config.yaml
num_hidden_layers: 9
hidden_size: 512
num_attention_heads: 8
num_key_value_heads: 8
head_dim: 64
intermediate_size: 2048
vocab_size: 32768
hidden_act: "tanh_gelu"
norm: "layernorm"
norm_place: "pre"
norm_eps: 1e-05
positions: "learned"
qk_norm: false
attn_scale: 0.125
bias: "all"
tie_word_embeddings: true
parallel_block: false
init: "normal"
init_std_qkv: 0.0118
init_std_o: 0.00279
init_std_up: 0.0118
init_std_down: 0.0014
init_mimetic: 0.7
optimizer: "adam_variant"
learning_rate: 0.000875
beta1: 0.9
weight_decay: 0.36
lr_head: 0.00712
max_grad_norm: 1.0
warmup_steps: 493
schedule: "cos"
final_lr_fraction: 0.0
batch_tokens: 131072
max_seq_len: 1024
doc_mask: true
train_tokens: 646300000
max_steps: 4931
dataset: "wikipedia_en"
Each number is 500 + 50 x the weight over its row's rms, rounded and kept within 0 to 999. Layers, rows and columns count from 0. Numbers have three digits each. The size before them is the row's rms in percent of the matrix's.

# v: layer 2 attention value, 512x512, rms 0.0184, rows 45-63, columns 384-511
# o: layer 2 attention output (transposed), 512x512, rms 0.0179, rows 45-63, columns 384-511
# q: layer 2 attention query, 512x512, rms 0.0249, rows 64-97, columns 384-511
# k: layer 2 attention key, 512x512, rms 0.0262, rows 64-96, columns 384-511
v45 089:503498514475424511424561541528495479553509635431561569517525499506551510511482492477539491439532517536520504471460552574554533547483463531473505535498456586505391599564502519488566498489467473534522606570463477497423520501438513482408546514469570510540495469492367569502497330614580438503490443508436505501560492546650514511457570567497498529550520573552492479489581525478550410520535
o45 107:510465490514476495560425466467498555520592498396541510517558462464545484560486463487644403487426485449472483629509563540509527487298579519632402535476529535422466553548490521489460430477500433563412706588569563496533540433455463565420431472557549474510587540514439534535534493547487521484530492501434554608509406531483428466460504512605483440467413573508541525478497496475558482521485
v46 091:524474467553486605517534503422451467538524392438477475446503482428407524537562500526465458479473515459503538551468499477545471527481570560472526531416451580559547484541509522585469553482426523524446502510486461486498451551461592459465595433529562528446509516487492527484504482559664510490497507492503522480471588599493475592433555469440494508524465565489434559515430504353511419465495
o46 102:476459524577481506466479527436540427538416487408475521479509470547472528589576512468518473500489491463450509448533513496558562515461477467470541480501492527527481523514438498552480601483522647393486486673469463533517456582472569475559540398521488450514495475535522537476516478583495517399494512508527516475579547510466490518487627527441432562526522514491458525461472533486412509487474
v47 097:468511627506593492418528454477456408546513600506441473521473539582487495439451497510541529595446486582449542561486517528549450529486528463598536497580524404511537512484428469481560484548495555518539584503398430475385495615427463419452428479549461492513570525513510529499535444558451476490535476504462423439565492498503483480441586515543443499471548550539512490497510535538505431502539
o47 110:485456508461526457524417417452468512524583488432518458561545443529479467520462447529634471541391536523364486620480536638411543514432491529580464490502474544487441546500493479438536501552511494586577689559489511439517588517498422510461437484584528504430542493480547521540537501552501500460600456493495519569446416504501496421498533542595525563569442540482512526472516537489539525527476
v48 105:561465405484466462471471547512433500575533450465483500570456509464499514475544551536475440489433558538521521528569512503470527636579445545472525506414490551539521474559470489525524574459566492495456552470357454581476491445333529441464511559509476422419519480510495538468444515506501501552492457528446398506521643464576475493543584513488516433542362603514514490454440502456505481468430
o48 110:541397447624472409535396517419463504582565498464460483491537518511587492500432533515635470500530573539480462553519635466488477512454575555428498486478442546452562559528464536637470539501540532533440594627597477471540468522468520529507501549532473464560482469543499437472493549533391502484508486514497548455460530500521463456431514508589483582560386539624531537444500465434473443446444
v49 107:498523624475573473496605387490559498440528534577493489484540490496571496556495474452522480533540427534540464495516535441533470557461494502516531484506572443490477432503522422455453507505533594537535501441572508459464431492442418531590514484510548551520484495446552524492520472552426615490511494472570509608468464475449506421495492593427438445361605484509508536551513563624467492535524
o49 111:467518551452390465540560483508504475358513431594546514501533385480437470476569436485507500532484457508446570477534429533433466572502434447389548521523515441572460518495582392380544495528473510485561500491503482538484499508515434458450581420439550487442516493451600561539477487542545573497543492484479413529555463497468508520590603525430435322474535428518479438432602584502473521475553
v50 110:449488465480429505497476509570473539508568473590501534536502565415486538629557658382514390468489520580526528478491475516544499530488450535424525540469524530410469549539482433556503497567463430511462502509414546557548526468504490509492488464444570374474493497501445505539497427530570408476539486497539501476502517492568537481449536505486497459569500365512491482519635477441531584446478
o50 110:519440462470456502526339409523577595500498533491526518523566440479554472529540459456529471453563474587592495508542589467526569489431516530505515497454483539409462483508475507480498451487536536482413508446585514558547411399474532615561482511507503435567554531524450442480463508499488505385520521503524517448566519570522415560433463521639503470502509502606533440598548471470539482387432
v51 106:516542504479470468503541478487432460603533511469438477494538486382595509492493542407499567511446464655501540539503527519522508516413504587538480566530473480495534563527467435502472550555428503483494573495521431553450526477557470483467414498469546403561450520494505513482546474557514408512462452497401473522531487413541531460529562564514479449552520501565484476523574489565529481483495
o51 111:463481427498515482524407495534566518512584475435566501518546384435543526546515407526667430478431453618476490627560548487424528474397451590637507505468437561475547565560480403476457536494442440502504726525541501500557508441555444492421352469593513382505577512488471515521534491555484506412493453504484494559453427544508493417493519537653565449571417501557529494528529528463515495448499
v52 104:448548419477499484512459492595514517535468458470455464506469491443537596519512511443485523508487484514491560472482521402424537456549477445562475511484465500504567594467459591542423454628428443500476529526496528535507606525564524477412464435527494529525529501468491498476489479537636522485551517545550650471470491564454497559461625550595539539583496479459510558437472503487493498494492
o52 112:500494448499465526429435423574511475544481549396483494474536532549520525539525544444545452487401536415487531564495486390594583423558572504706567543567513474416531495448509591571423478521435465437566468501497493514533471535488536480583400495544434542555460560554484528454561546389483519432551480555493566472459548525451514471459549561554564592555495477446504534572434448550496512565453
v53 096:521487515479479506587535506524538540442448508622441452434566517507582502623559480371494494565566477459491548441447392461494462456460506449443498552469507510379487482504530540507497514483431623489419496439430521515525495539478548560569602502508493554466438527497532484472477488546449526517439544476460592486489450557439525511529455463423410442462517503488456537536424517445486433440544
o53 108:567437567534522522512564492525496499442396388506407503527443541551520523463595526530402589528519487443509537388488372434522524466498516352361538538475499413576472444478449425521495533459457538479520463544470507546478496544476539457573590472402528509486444537483551552483446448575482571536442538519547534417537526485466498507572602472294476478489548442448469546395517470436476524480485
v54 112:567497472568442391538522583548522455432531555458433429488507520554544566418529543441519534520539455549456549476547451563516480519448524565473538515476438536366549553496498504499529506453528480503539555491481528513477519554511358455475350519471410481499563473558414483516597479481405475516475482490491542424533428462491526445529475563444490520536502388524498432547534533568515523457496
o54 123:514513485523457473498530555499485375499669589552510540449487508493465538438562435484529511465556505636505468544496524594414474537464490567548513427450467464456562495539533482462476512520406395518433577494467455513466530432534367508427425464518523458467580450461441419501552533615513456563583572465533462511445465527554463489577444503439436445497489457503458445503462546511583486466542
v55 097:394537389552438563510538542446450420568489486504577480504461468471546482489651445594540360455570495528549509405522536404570547540471533516474461508465477558392452539562434495540506550556508625498426534523516503506547493529539521464465600389520538542392480503504423515490524446555600501486606538515468562565474556481495492552417485503463509462511468531492513565466547444486456419564515
o55 105:506523483480494476490450540500452444514426527330522561481492574444430467493692401522633480420448551516518590391514546489568544584414556456527463594511495521477380512513487581555566521478472571449530593594547469573522466616487560518487621373499502464538476589540491607522538456514446492459544571485453511479569594480430484513477517541525467440488514510507468492513473454488512529605438
v56 096:456506440448565495530454502622502493502522465417533509554460481418476533518512477527547492522465522465520563378477450486481540505523506363514495501544522535414538494431453554481489455433498562458544471546607593505498633448530548511425420537513432515489500536567607492514433529490492525541519510525548607498508464520506510444562513472550580563583426441505568453444518491452506504504514
o56 106:456517486375507493501591513523516502546439559523506483529460612440561512462487673530429554511480606418565477421529473464531535470667567548549519529545556441390540429439550512526499441427491467517511392331443497484518412462509571540520474563492450541517468511473517489469529506453521487537514478519489526522429573462483478485594455465510584558500517476500585486607413420529540501529467
v57 096:457489540572514404470531509452460421534540566479468525588552509470423447537438452527468384574582516433513541476429562564528485491513545483523447476442578524665490462521524505471566473412499486547497469528524523448495482417539562459466464490497472533585547453499552550526429503578460533557469474472421471611621503566456470553545445603483527496517565562587462532400534547550517510512539
o57 100:426497557515430464601616465366521565475494496479588455524547367428530510574355537527480494543472503432420480511537468577450579493552557541466532439519514487527549514465555403510514505557497503529492487522442482385540564438520536495448498489477534529470474444513485543532431483500541536493513391555448417633482428472455451520585562512507458547492501511550502589465430530520450531429577
v58 111:611536418516466490408496538460424460558574474554467522489609413481455461465549496457474455545566467503536505360562477482519529539572448430531486466514488475543564540515493465533477501588399655517458507478632470475518485415570493435665501580543534558519575470441572431495439519517435515527436485503441442458476532416528500523561568619525426468354511509534432460518479535478503502397518
o58 115:496463435518416496439478470593538535561492489508485542440462395443466535594575384436525465539526515579579485443574566531462594545487483537454525411484461530588573539469466447492479646517466494479459490583453459582487477418518491431535483507511451498467566394556545445522476445665544467498540389474506406560513566559409511488541629525517463479490554446599470531467506435490450516347515
v59 104:541521441429503570488449472442470544508434546546457526519453488469502552495452547509478523510449531466519449569477515468508495435479512475506528516444573428583493479573474524459517484488438432512456479422470516513530432522566601450521642513449510498507479545438489499453487561347527588487471527526508346496543538438422456455509464427592579559490494530512491483428455424545494547468496
o59 110:501492499443502541528491442515543605495432481555483466525497441484528436477391531480418550536488466509512498404527417450475496444613434429456497497515515545591437489503491481480533563538565537464515341413431510476521504529590575553539560551439475529539383508487554524471458486418422547520427511584522550503537523401558523573424475504531565509457594551498507491557543458533491493492513
v60 104:522478429550437462524547643519479498567465482442471494488472508439534516458463544567494548470499573573475522477495445617523433587556491519448493500432539522522467510498515503463588538347528586535524563493485463531508485530451530436486368504495472481449499495550584466482413433621508440518447483507497593498522556529576526552612456484488554581624380623526581417526482466422516468504408
o60 108:478503538527543474497459519488559466590534547452451440553466505461538574531445596591537502529526507433466501526612577606524501527460540537543467509471528467485472511508536504449540489490434453564444585586455482495534482500424502507424421515566492443509535494500590520520501512608462460526505501505607583537456460473547475516498491433518523552480493570429509534574431488475481445446490
v61 105:468498504499461471519497543508534515452411490415450458490516501471476582582486526485491543442529426517422540434550417440464477474488527446431463524513520511414487447453519533538549474556417538472438492479516405527550486527514493610552470491515495526494429491481510556566450472548573515438502511484487550493535468537446538512519355518481419469471556577445565546557581487489488438496536
o61 116:509468570510552534511550554557519509417454448473503457480549568489470532473612502508502559474551463425431579438583379383515467448467473374495538587500450508495437461461480466557472476427370586461509445503505473558507519580477480498507530428446534489475435453436530626483530525484486597409516457527478463521552443455505509498500511516395511329479535489438517493482580492495467489604523
v62 111:488503466436516495470485623441504459537445520473462464499518500466507507435451483487495539525502480443492548444525533494563564499442477506462434504492483576394544442482476518592443507642534490544492535476505476501447458557468526528518474513351487442499530519490468454535482534543516522476530542473442443415555551456484535499434503524564589513480417454483486611584475488493465528568520
o62 114:413499520475562558515492629572563477472452506499522509494494538472483491483492475523515459468502489565484555547529478452462448496551413548560509512483404465524496463519405537541460616431469408465563540490413480482512498502492470478500443465554537506442574494490499459493506502562529448494591446500594477435512511456508513449488460524495637470458503449476468499653543558497416533589500
v63 111:497477504479486527523524460528503454454513537529494544519442503570501502384535449494486510451400494504488510447539507647440511500577478563496453460534503503475580407519565496527454590497529447518498473533446476519544561445560531434487563494422514488491551476483437484506562520387438599529469475440496433496537473445453472424642525514506629535512409413569473349461453504583477521407505
o63 119:518528479515448489555562540482518522517558575588523447487471481563525479463478470528414480483535520563549450448501509665455465503567535548371464406489535506467601496523565560487468505512602443578395483462516522440525565383526483584393473515454502497480561423488487497530535466526462524586556532526488512455455457515541434533531490462452401414427424504515490460451448493535620499369555
q64 123:609561534382574488446449459465465571575539489511418459527546533522553579522526436393499608475440529536562465444501541478439491426521447538530441530550482569584541565470479421521472556499542476529442515370456513570490514549450508428462492506450526494515537525460491520528433518424520561478464599428514545422501520605513632472441523545600501511547447498602518458463520522490483485494483
k64 083:545568517425504568493472530465501532436447485504459454512532496539511457558432520467464522454487517465506442492487518484475558444522520562459537590451524457513491485534529464527551634527540530532548403531459484547538524629549534412520521514448519491549489569506490424549576438421479470461440435440521583488483482462456495505506566509465514479455471478586477527594501432550527563495618
q65 126:435511465622587439528494387451473463472523477534501476464496459594449444461471414485507377432572486476534497506516472514570444536389483487446427493576527459481475444581448513398426493546576525564599569591498546473485543473469493431473469497518435564535476363499544520566517453612391574519568480486552511510575542564423546526528516597536425464525455508584513514468474516533527479557508
k65 140:516483589454482537498544550354498426464516556536498486476608478546505449435510514483549494592512493435531418547524415525473414524505536540493554528517490496552473480514566529509515504447528589476539517526542503404519505510408505482495567453535545488543483518474534459473599463572416498437437403471503474528439532524483532611552488498480301516326503525432431508494519471569505523448564
q66 127:542458506438550510534464455488507530583570488468424433563502516491471519469557365441503573511428500457590491493491452487464486431519434485492514414563440531460582531514431445569356601504514532539467529485515532492485485536389508377515520529457518530469505516431575427533468515479460547511540549452450531526480546592482580549503528515527517503520495488574490525574531433540532472480497
k66 081:465567591405480604538497458509455470465510499500413434472528492515508514486426492544497490451434517453578510522444515500454519498524486522435504547487497492527557498510548470561485588526544537562514413594511497603557565520488569377577548496472580465529479525503574431549580493441453454411438338412483535525448558437461554573530525581448454452456526526529448510518525427527522457495565
q67 121:436422421606517426560503527455598507491495446531499578504479584464427397534521459505476431522496437445443484553487459471486512532500527492482553409542426413376490457520496560504493462440448563512459483590502556425555481439568558503508494444543477554469480486509501413442530563499449496555536488620483529498476507459508450517629476409480486494466551522382510559614498465534534517467554
k67 108:465508430547543435506501450418462508528479469491479487464467529470529554449506406499482502504418480481526447488512519524473429551479516472523433477592424507504496536405500528465450407448455490490525557475551522529476442386470508583580492506558581497472510441445553519472433569553477499519462497506530502417490552517519567496588481533520452502487520552413526454436504521476450494540433
q68 120:600605591419571530401487466520414453480476571471440347553539444525550544488497504453522560502482584512642509551539541540487422404561493499576452569491543555654586516448536471489490513556518448534569500365491481540455531540355487447519526521478522507565563448457540556552509477440531551481424487350527471468535503524468560535446505525540552556532462506590466430406507586455465489500475
k68 099:506507561473456551442469506571532503480550529487476468499520427519449401510485557529492531465573553447536520502521536479512515420541507566507546525431585481484544525549508466434510623484563482553462490461464448458531519607568518414520476473483444525574495563454543415524566467458527483471543500480445509571466445558507440455510551470509541528488540444603480547515518484473507515463570
q69 155:468498589563492524453571481491460468435438567566515448514414403514526500467488546640539453468586509560415510484512612577590422534513550505513461462436523527560518450553540510349543524523492512482581495492452413477538467483461482494478523502556516440582502495528509558506529479571513394594441416508583447490497450468453461539407501639495481556525506530534544481354437525529468519480491
k69 120:557472520526486470401573469519580490477540490498558513568471448447487524495578538536575532520545471503467470465560500458560421460502510525508514459504554480537499531623462560372507481517552502465521630462515495413467593474452509503400523479548368513471525446551613564476432486538496546561555483536469485463505471614507483654518429570571533546541472482506377484442541538534530506469443
q70 108:528542496598564410501508468380492426510516491496512486553524546564489445507453514426549446470480487507583498525524449480511472529390485475468412645609516469496466475590516534511477479528557525518494546540489530512480521463448521477398509525517505574490520387476513531532484507510471613468492563430529528395574508530486608471572488493545455502512478501497531463497532534545548480566525
k70 102:502500521487452521451477575355527439472480584482512488472534479546457396387467499492528491558497550383557452532509498540492426504462555540478519527494493495454456510510565471507486578454484581519516492493515445479575431700525442495537530504580562561603473574350488433509528466551492440419450522501496497531457436554498482408451542474482365499398542488540505554551466456591505555493603
q71 115:427566396596488453551464509495480461443498406462556560469522552495483494504432629499490435486488500474536524491477437438522518550411548468466501625484536389449398454480516496484524444477517547511525526647564593479458503474575471545483437510481486502429534423570460509520569434504489536424513536501454527516534534437499377515586505447496509474499470496405456500569499502468545494567534
k71 099:461435438610521477546493547387463424589538490483503485477499553490497482456518526514476499590527531566481523510470445508524485523481544465524485462463403527477435419465499513537454434502437477497452567529471499402499381405518422615470480494468542506445535534504359544420535483578545470515522705564478479528511544494515452432464498436492503583572490491433590551512465519431523524470508
q72 128:624425574420589517493501488496482507564494534492442375565530492525495529514608382370479566527477502503521503497525515504484513445541407486531492428545484560563595537510494452514431604511515512533474552382518518558477521531344497395489528501450515533467594520407521473547475512480520580549507602446513521433534530558498628520462515524567512572556516505575554513492542514499533443492481
k72 082:469545620400503579472500465538504505474472535499470432496519459565443501519432465507485483477442552435568480486492586489504565447506448576478508570449544467553543532557515470457518590497541512543576402511494507549583499588514503430528557534481501478495481546471557420603509480438536471389454365423535503487491481471487531497499585579526528429491514522541499516558528479538539498517569
q73 122:405574426564411515520485537547501454425477451483563553413484460494501458493400607537516426473495514442548487486516468424529485564433560500441503604442546390448409434544475530494550401514519535441512460660544526461518494467619463535517508520523483489495435469563506514442571435482516455426465446487479457596482471419488378495549496432445499452465480504444470490496475515499535519533491
k73 085:476434378598455460522434545518513470570520499507541536492452509458531497495535524454512505593546490536459533490542467472517441537469540447495490422525428513427463448474479464505448414492433567458430570525489489427531433429472446581453482478529463524475509516476437570406501504545515489547528653611485490531510479479532446436483482400479481560507509519467543507439485520454466501484438
q74 130:518567405450534497495401442536461555526442434572463497476489462438506565477446485472391460417508444534517463348452610505529479503483496500479288467594459548393510508492508478476501451473580441490512467448504636524471482531478511467428433489411527426486541463471506483542416525521519533513497624502464544400544556484525496442463563613539467530517430463691511493484532534511536520529452
k74 133:487520557423501545569462574356555486410539519551507505554583574534534480527492592463509535507489485498540432517489483493498579491528490510446527527535416491456487445507510522574563475532559426474451469565446518488511520517586494426486530486470528469511540520564426475500553464453538484475468617475485559459453562414491509556531483460543550427520427491505489517601552470611553586507566
q75 099:484578491549469391502476511496499459470500454513554596460542536499549487541449588436526416461486497512501516500444439429489512539402526506478469645494567408468376471489484523503538416470507525485539488591515587546455508491552491567483421483564503470441518442508465542465565464505477528435498537539480471470589512434481448480648481433519498501471491489447485463468557546528527506579484
k75 090:513472459536511418516473525393508426539510532527502514479517522491508465489485491431528531574530544505474503517508468458528464522462514466506499491507442530459413490467483537512466456487416507457494557488483467493471372485482409615458452524519489539468495520411396554433446479566560472496528647582517418519543494506508472397441494365553491559514522472496613489508466506504481557490507
q76 122:427492502569452468532512474532527518414485504558550615467476501483498484480501592583466426433577485585379515472412526514544506531432540540493463426421525445442417517532535477411561439441484519451540457570481489475501513499583484591487436502561505386520483498519435580520550494543490461550492504614564482517497488465493405464455495519504498452515481509527518496436468487485453563491458
k76 084:552474374517537499480521471515478506479491472488491572522450528471474539481522565524523493482558497563470493485518422442503465518482464470508488418495490502508459469532435557441527328488491481426493603446503567430399553380378485537441471510503449467441526456550435560447468449565571549584487537558524469378543523544463494547468457499542524565573452464426459521438450553468490542518434
q77 108:548502530459573446496442416434461552566561484531439439537518522521483556464571435420527532446516496488557471430495516506470473521469478490441439501568460548481535546549450515485443513526610493556430534458513559504507535534441516430440505567457456508534492482473524528566412599525439575470480619444521565427516555613439635450435498571625462528560472493630531512486476518495480477536460
k77 080:529572571402468571530495565421489507408455531537489488545572498546515458520458593447541493460493495400520439538476495498480508513527516515432546584511511433507519461539563487496582566506567537532533438555504547515559556639479586391513583516439468481559503589568509374575505508430437456381425371418508601444433520458464503499508514493503470467433496501526470502589519433562496550539587
q78 125:532509423475499564506449518524480458463476496532473365466505493464465511513439483483430574584501435555543537468518510439534512492554519494511640418554464512453545493539578519482507539535532490556552550495494492523489554536403507418517514537427480556558506490595502335607454511494457596505420441397447568483554482512527563490436535593450510603542540473594440486506496460493469504454549
k78 099:462501562502458583493471462480444535445482522559515505449495505606498460570497484542468428396486459468531372471455583532442504534536537601487492500520513500556559443462579511467438583482577416517532400555520465534516514480508574473529525478462554431530469534469591432514564549444514454492428507479492502527400506499486491575465469588466498480553458467502488535490516507425535509512546
q79 112:559451571454581483468499441433478533560527539477417374526527472516475501457529336427517576504479505475588508501546452542471451409511419486519529434556446547547608543514498456532416614529558511571487534398482510503520506522360543378500558504492502532536491509409556452536483513493446571542501552435536517498510540597497633504419520546524494526558505529601494543484465460536478447500508
k79 082:481544573398474573484544452489473540436471519478489435463571479560488464495442478525517506397428499435564498474507532497444515457537486539486528586503533483559539586523562469520526630499609559515523414538533496605539544601474589365559569504502526486554491517498597417594555497440464507419460367431528485519458529473491517573524526567440458460448525531553450538512497424518483479530569
q80 109:567485512369539519463463499520482540542483493542409421503508531421478609510503438446458608543521500582479490427504555537516566485590483509522557445531476597515600535478499446529510538531492467566447492345496505575500545558416544420489480526445519492547535545462497466536436571483527582509422525440483548464506536534507606481431574523490505581568503478615511458471538496467434517440483
k80 084:475544536468483554496466463499509555417457494499481501479527504533503500539429492482473460374531492463510407504472504479469567477525495578452493557486541492509595449483473495480511586522574409562494407496520509564550551522541574427503498511454525441549456507477582445534505508387517487461468439422495562495441497487457508559489515548485533447548447499526500501564552481516534555576559
q81 131:489466588523534487527580470434524479499557558428533459575531512554538436501652528508548438530540529450519528550560443479452474549509474474502518491476528452607494507528489532527458525534510578514526584560516479452539551392427475446520502489563489559471569440472594505512557430495418537509528446486587509527543529532425553586489419466553507462465560557397473515494484518544489405515591
k81 220:513532530492515501470524478473470465548512496494485453558476452474370423484544443550474493585519551464532466490536459509512384511493470497493497498419529462546531603540519503465436540504508602527598514512485474450504480572405467487500529520496469526501475475448509521518506463576424510464479345475560434505508492524490509440504506485398400528382624495477546528435512523473502479467489
q82 133:520544476444452542482448564566448486452439508593438417480452476407495588485400563544466546511503439572470554423454604544570569525600527531460569474514450587429519498485531491515536490543474483509499391436500487544504491577422533493496520542452496474524502537565439389541441544493538510524404467439454475465526467432555490452460599540428504603535518472603476460504534441519447551436512
k82 204:460490507512482536513475472530510544461527502502508556483447502526533546512489575516535452360548447506490472484456550520482551502495537573485478484557503558473518407447483513458474527507555331509471468512542525552495592396485562491454493498445446437479509485505516489484478568424613470543473595512428511477455541498496464564489451568566616492686385450524437532521591507519511513516490
q83 133:482586515576446440459522513452407409453508488509518507505482459506546548466379605500510426418536515565519483478465499488610535521407544503418461682443542505513381424521533546482562437513534470504568430584503510444456469501560457591470474563493484474529429448537409583499494485519568449425451532417528471520560477471507475468491533500440471491553445515518522448429463515504510538552490
k83 085:495434452543441503490538639461585431497504553485540565537509491494509459462474588464525491609584518504418462549484437519518499453468564536539578457488530518483427463474515489495499543460490549460455594463542470372493486514504473550380505501564418558506557542428436496429499466564550460522474621581430487538489475500520444460439499442490464563505469452499475528565478479553531544459540
q84 161:555459457419490519507475423591567529516466513502515480549532487514484495508520431439471502503481481499448497459471515510465477371502477496561539452565539486496587532499462335506397580472534518553497548489505526537520533526348556409445508475475517464467631518447550376596502480489461554533557507540428581487497516582470486537481520579526479485479503530599457551540539497468516493496484
k84 130:552515567452549519517492397492461476458531491464418446515611529487449541529463480542507531369498521515554535439482526458506535493547434519499510539432506555637514477566449518563483470589490429536471468598440579504490501427467501462459528555411501480496509458571532495559433444416550523433485417464532441496520489479495560604481565536549534457539519586507505488525444507472549507479465
q85 113:510577593459502522469532513498410469504466565474541489546554503524605547494511615519614457417527598479516527566478539475508502497485474533493487586415604495640467530440519460489513498499512520455516471430504463517466469493528465559486515473566564429478512505463522592502568455507587489473477484515541420551526474470497517541475408408527523455445501510446501460387495538489485483519435
k85 094:544497456542546467458477485556516452563523476502506522563492452447490499515496498493496560555552561543452620525530488487572502483479462449499539500419568481527475535548470466438493506501440538506485553479484478397443467506520427519408468501478402574488463492494474546505436455566554508524594565567507456529553445592521476435440482394481556538469552488536568495471488491531529520449464
q86 123:542526515438448592509502636540469473545537512493467422494439444412533552480500539561443579600506470506500488431473567509530545560666519481493522413432445549457515484470566536546576542541467469465512436479491464514467454557485492478584559513419546496507485606549479436522506528467571402543460478472479473511461504397542451478419546511419529585530537466533469462516509457498476534440548
k86 162:470503520526472498498508424571499549539597472479530526500387479508576555543521530546461428420542430550486472470443587544494535496551494522493437469479509464518544497494479507460487524547582405498508480521448506561473538394566609485495504472464485477430529500567515509517512591465533467529535556501467560503504577449542481535531506624519632470707418493546455544452595506441503461569455
q87 150:478444600563468545452571566519495476461469600549522499502457430513498482491490520644512500528518486529404500563520554583521505507567536508509524465403506492569508489479559537442565478508399459451546461494435389457541449479497507519518543477544496483548460578497412558436533471496536352600487445569561436527432434478523414505428500515429514495503537488430542482413479486534477516449526
k87 094:560457465567503459439546491646518550557539451454527520514383471475505586437566470530541497426511469493473498463528559477519442477507461487532456441523524490490487588499448505390519429507494437503536607398492492478480548442433503497405411501527424492443514440480576600496429518533495551618559549544485492475544461554578497495554471580562527510581488439512414464430515495507480410533404
q88 158:563529447386517478519419455496504554568539443450475521524538558516476525448514391379493506476447483491575482474467474458469524456426452517473457540580486502456511557500410424522429544462540507526413509478535581522428507553489538441486475536459504494430511487452529464539434526494490582410513610440436541489537549598482568478599564469540484469522459467578486522632548497472557470543492
k88 088:515565520422491560560491595498491463480464528499472453487582521555518462461420498467468472489501487508532576564472459509495562516499533564439507599496446515436486423495545485595558577495464504548452401566491523552514497545517517433566545496459578457548461558501367404539606479411511447383409455409528554513441531445464500523546559515468441493476506525522513500584476459533507535523599
q89 143:609453562423522472504484583474491487560461514548481515531499546406535599515584534438488535575487454523432516491494536541470549574566506505498457464508443579425475520412533530607557445503446515507435445388474537601542512525398529525463482519473540515494570538465429461477504584486513552559459621573502531420472539455546522414444478512498482574490502477503488486459569521515433483470501
k89 116:561517478415537520495456468496504573467537446446497522516396526540530562453479540474507393404531561455532462475514599424527535545470443553443454518496546492538495534481464482436519485501550392512557455466457530585498483497533520494468459551439492479464505519523498523570363506429576571496491512467511480428517555524517562376515490567528601451553457425520561458509593508511482500581514
q90 135:460502424607529377566453456456567528482514422518550553451532527553426400514512473450502385488520457465507516518494412447516458540372515455480433526559465419420434469515463588476456452485543537523521579612518611469491595474516487491433425473528438573471497378500493513547484471538400556506596544534507581469554521521437502518565485515525483463483428525506497542551472509524539467610480
k90 177:519524532483516503540485551259474471485480546525476460474561515527471426479507483481498528624483524454546428524525400500479425544506505483482514518485412507538451495474560573559483453476491562457536503528505487420525423527435418552534526487521573497508477513471457497478517491606479495453422495466524444500477541495489547536496504432476370514376535502391551526546458499530504539499525
q91 101:613473554383528489509483472458522560581540513531406448537482555477514601486551425453502593466467457511507500469460557534463498460568456493522467451573455579507580586514523464511489567502474507533427510330475473505475483506398542422476510499501508515503497545450488484489410576451502564535482588476517554402533540543531604434462526523579482568548474523541517502503511478485461458489505
k91 081:533594548418491521490503484464490520392472489536440479513503483549466509562429482489484510415435477459570488511454517487487539481549514553474490576508524431497556539551493478494556570507548507526523418520501522567515533620493590413558571516511547467561521549506509447534542490398473508470458353409501533497503539434462509555509518510503510436463423511524445452563503464567516505569563
q92 118:598462601354535530455499490451505502574510538467431441591540532487518518473516390379487590538433465522539478473496513522511538434541391517488485493562476559530579514503484462563477605503479453523459508352452497523448459528411532456490546523446548496503550534416502470532445542482543550510478562420480532492517522578537630477451577509543511553552532506559489470501562499511495489486532
k92 084:505557611385491585497536496548487502460430510480492490522516454574541521499424479506498468415459532434565498488461561474500563462500472567485501586524572468504542510533506469488553644511556458544497384511502502602506535586555526424515516528471531497566509524465537441581532480420498465455466416407506532520496486462441543484565580600459524446513507520585438475534521456559540496538580
q93 122:527517528477565485431488447519474473462441518519544484494518514548515567512463569430532415428548517569427539493482525571538530478440495484492455550485577534619506519516487441422506466476536481476557536387426502557452537490463538544424469477503493417517582395492457638528499477563504579536499552483562496453633477518496557453503510551591473506490524495586530453329558621492476481560435
k93 171:573481524493531518414475567505511465470488515478502525536550471500432473520451516391544531513518546493485549536545490456541547456428487522501559508462579542516499496582443533407498481486471479476486543448486492421481559569473421523419490502468446532560471489467477516497459399541521497501536526505530404536498388618488483443412535428549476516465533461546535481501498523597555533519537
q94 100:470477428593479470533497529497579435399437496514576538458479500516450421480505550515482425524558479481412557542456469503545505525494511481519564496457538392491441429542528542454498470508513565525564546613521545477528573457461549507488451414522462515506569488570510464496577477565431547512518412535477521481542460410443411549552425464448533501473524534445453513508482495507524468489518
k94 088:494461465585526460476470479454492457546519491500499520438519521478476486458561455500501493546537505515485515482485512479560405529474475467567469431484458508570461483482443567496401417506459508492492565477514483428465439408429480608477501448479513505462498493491532527428463502644507517522503609525475411516498460599490494479451465462526478517544517513458558515428453540410508459468453
q95 123:500454497489464557473558487564506461401404566564562459485473431493486474492471540566424463544554464584374556527487569589537484456564531508583552359462541502498535459474544438423490527503466498479550538498468405504560526498394510502485542447553509466575540540506512433568575484561486409593472405580557529517487437440531427529434494618441515510498598492527466470431480491508446512478521
k95 101:609495517520542488455554371553478494502526506461491505488511472508527572523557479559490511370449483551484461455521549492495505491517464503535469458479574550587525495521413556415432424537522386476450547478519494489444555397412507532432518485461459443435465442520632565514413547530516518541549508508547463491509464567551501619510452620607539485588484521476452447435492561444519451525406
q96 117:430505458599450459521528501487494476470501493553596606446473559452507509474500608578470367479549491507395488460454526489557461625463610496509419497473476440435373440509542543422583429469507529481520513629518510482541500448572476557457455481537501496473512426549490523493523492526504479500495526640545490447494527399492410496513475502521493458493424483443496491541452492505491536506497
k96 092:560455419537504455510520504404493490544556476503551554507477561468468564492576513448467500549554515542489447479518436490512427565468515448486462420542420520470403448518473561461509364488471485454530613494496549413467437391486422578487476491538508512435510454517432594458478475570527549581509625585530468454534587555483478494435425484556493550548444469442530487508498533489520508491463
q97 117:482583439452456527503487535537453491512481459387534529490602519576478493498449508465541512494445591439599516548534451415420509448442450504464593624515541474564495524471439489564486500532518498527511534533556512522474503534582426552534509519475501476459473458530538485513513449481514557375517461410420471545537459548458504524609456399475533469435496489458487498508501469462558454572482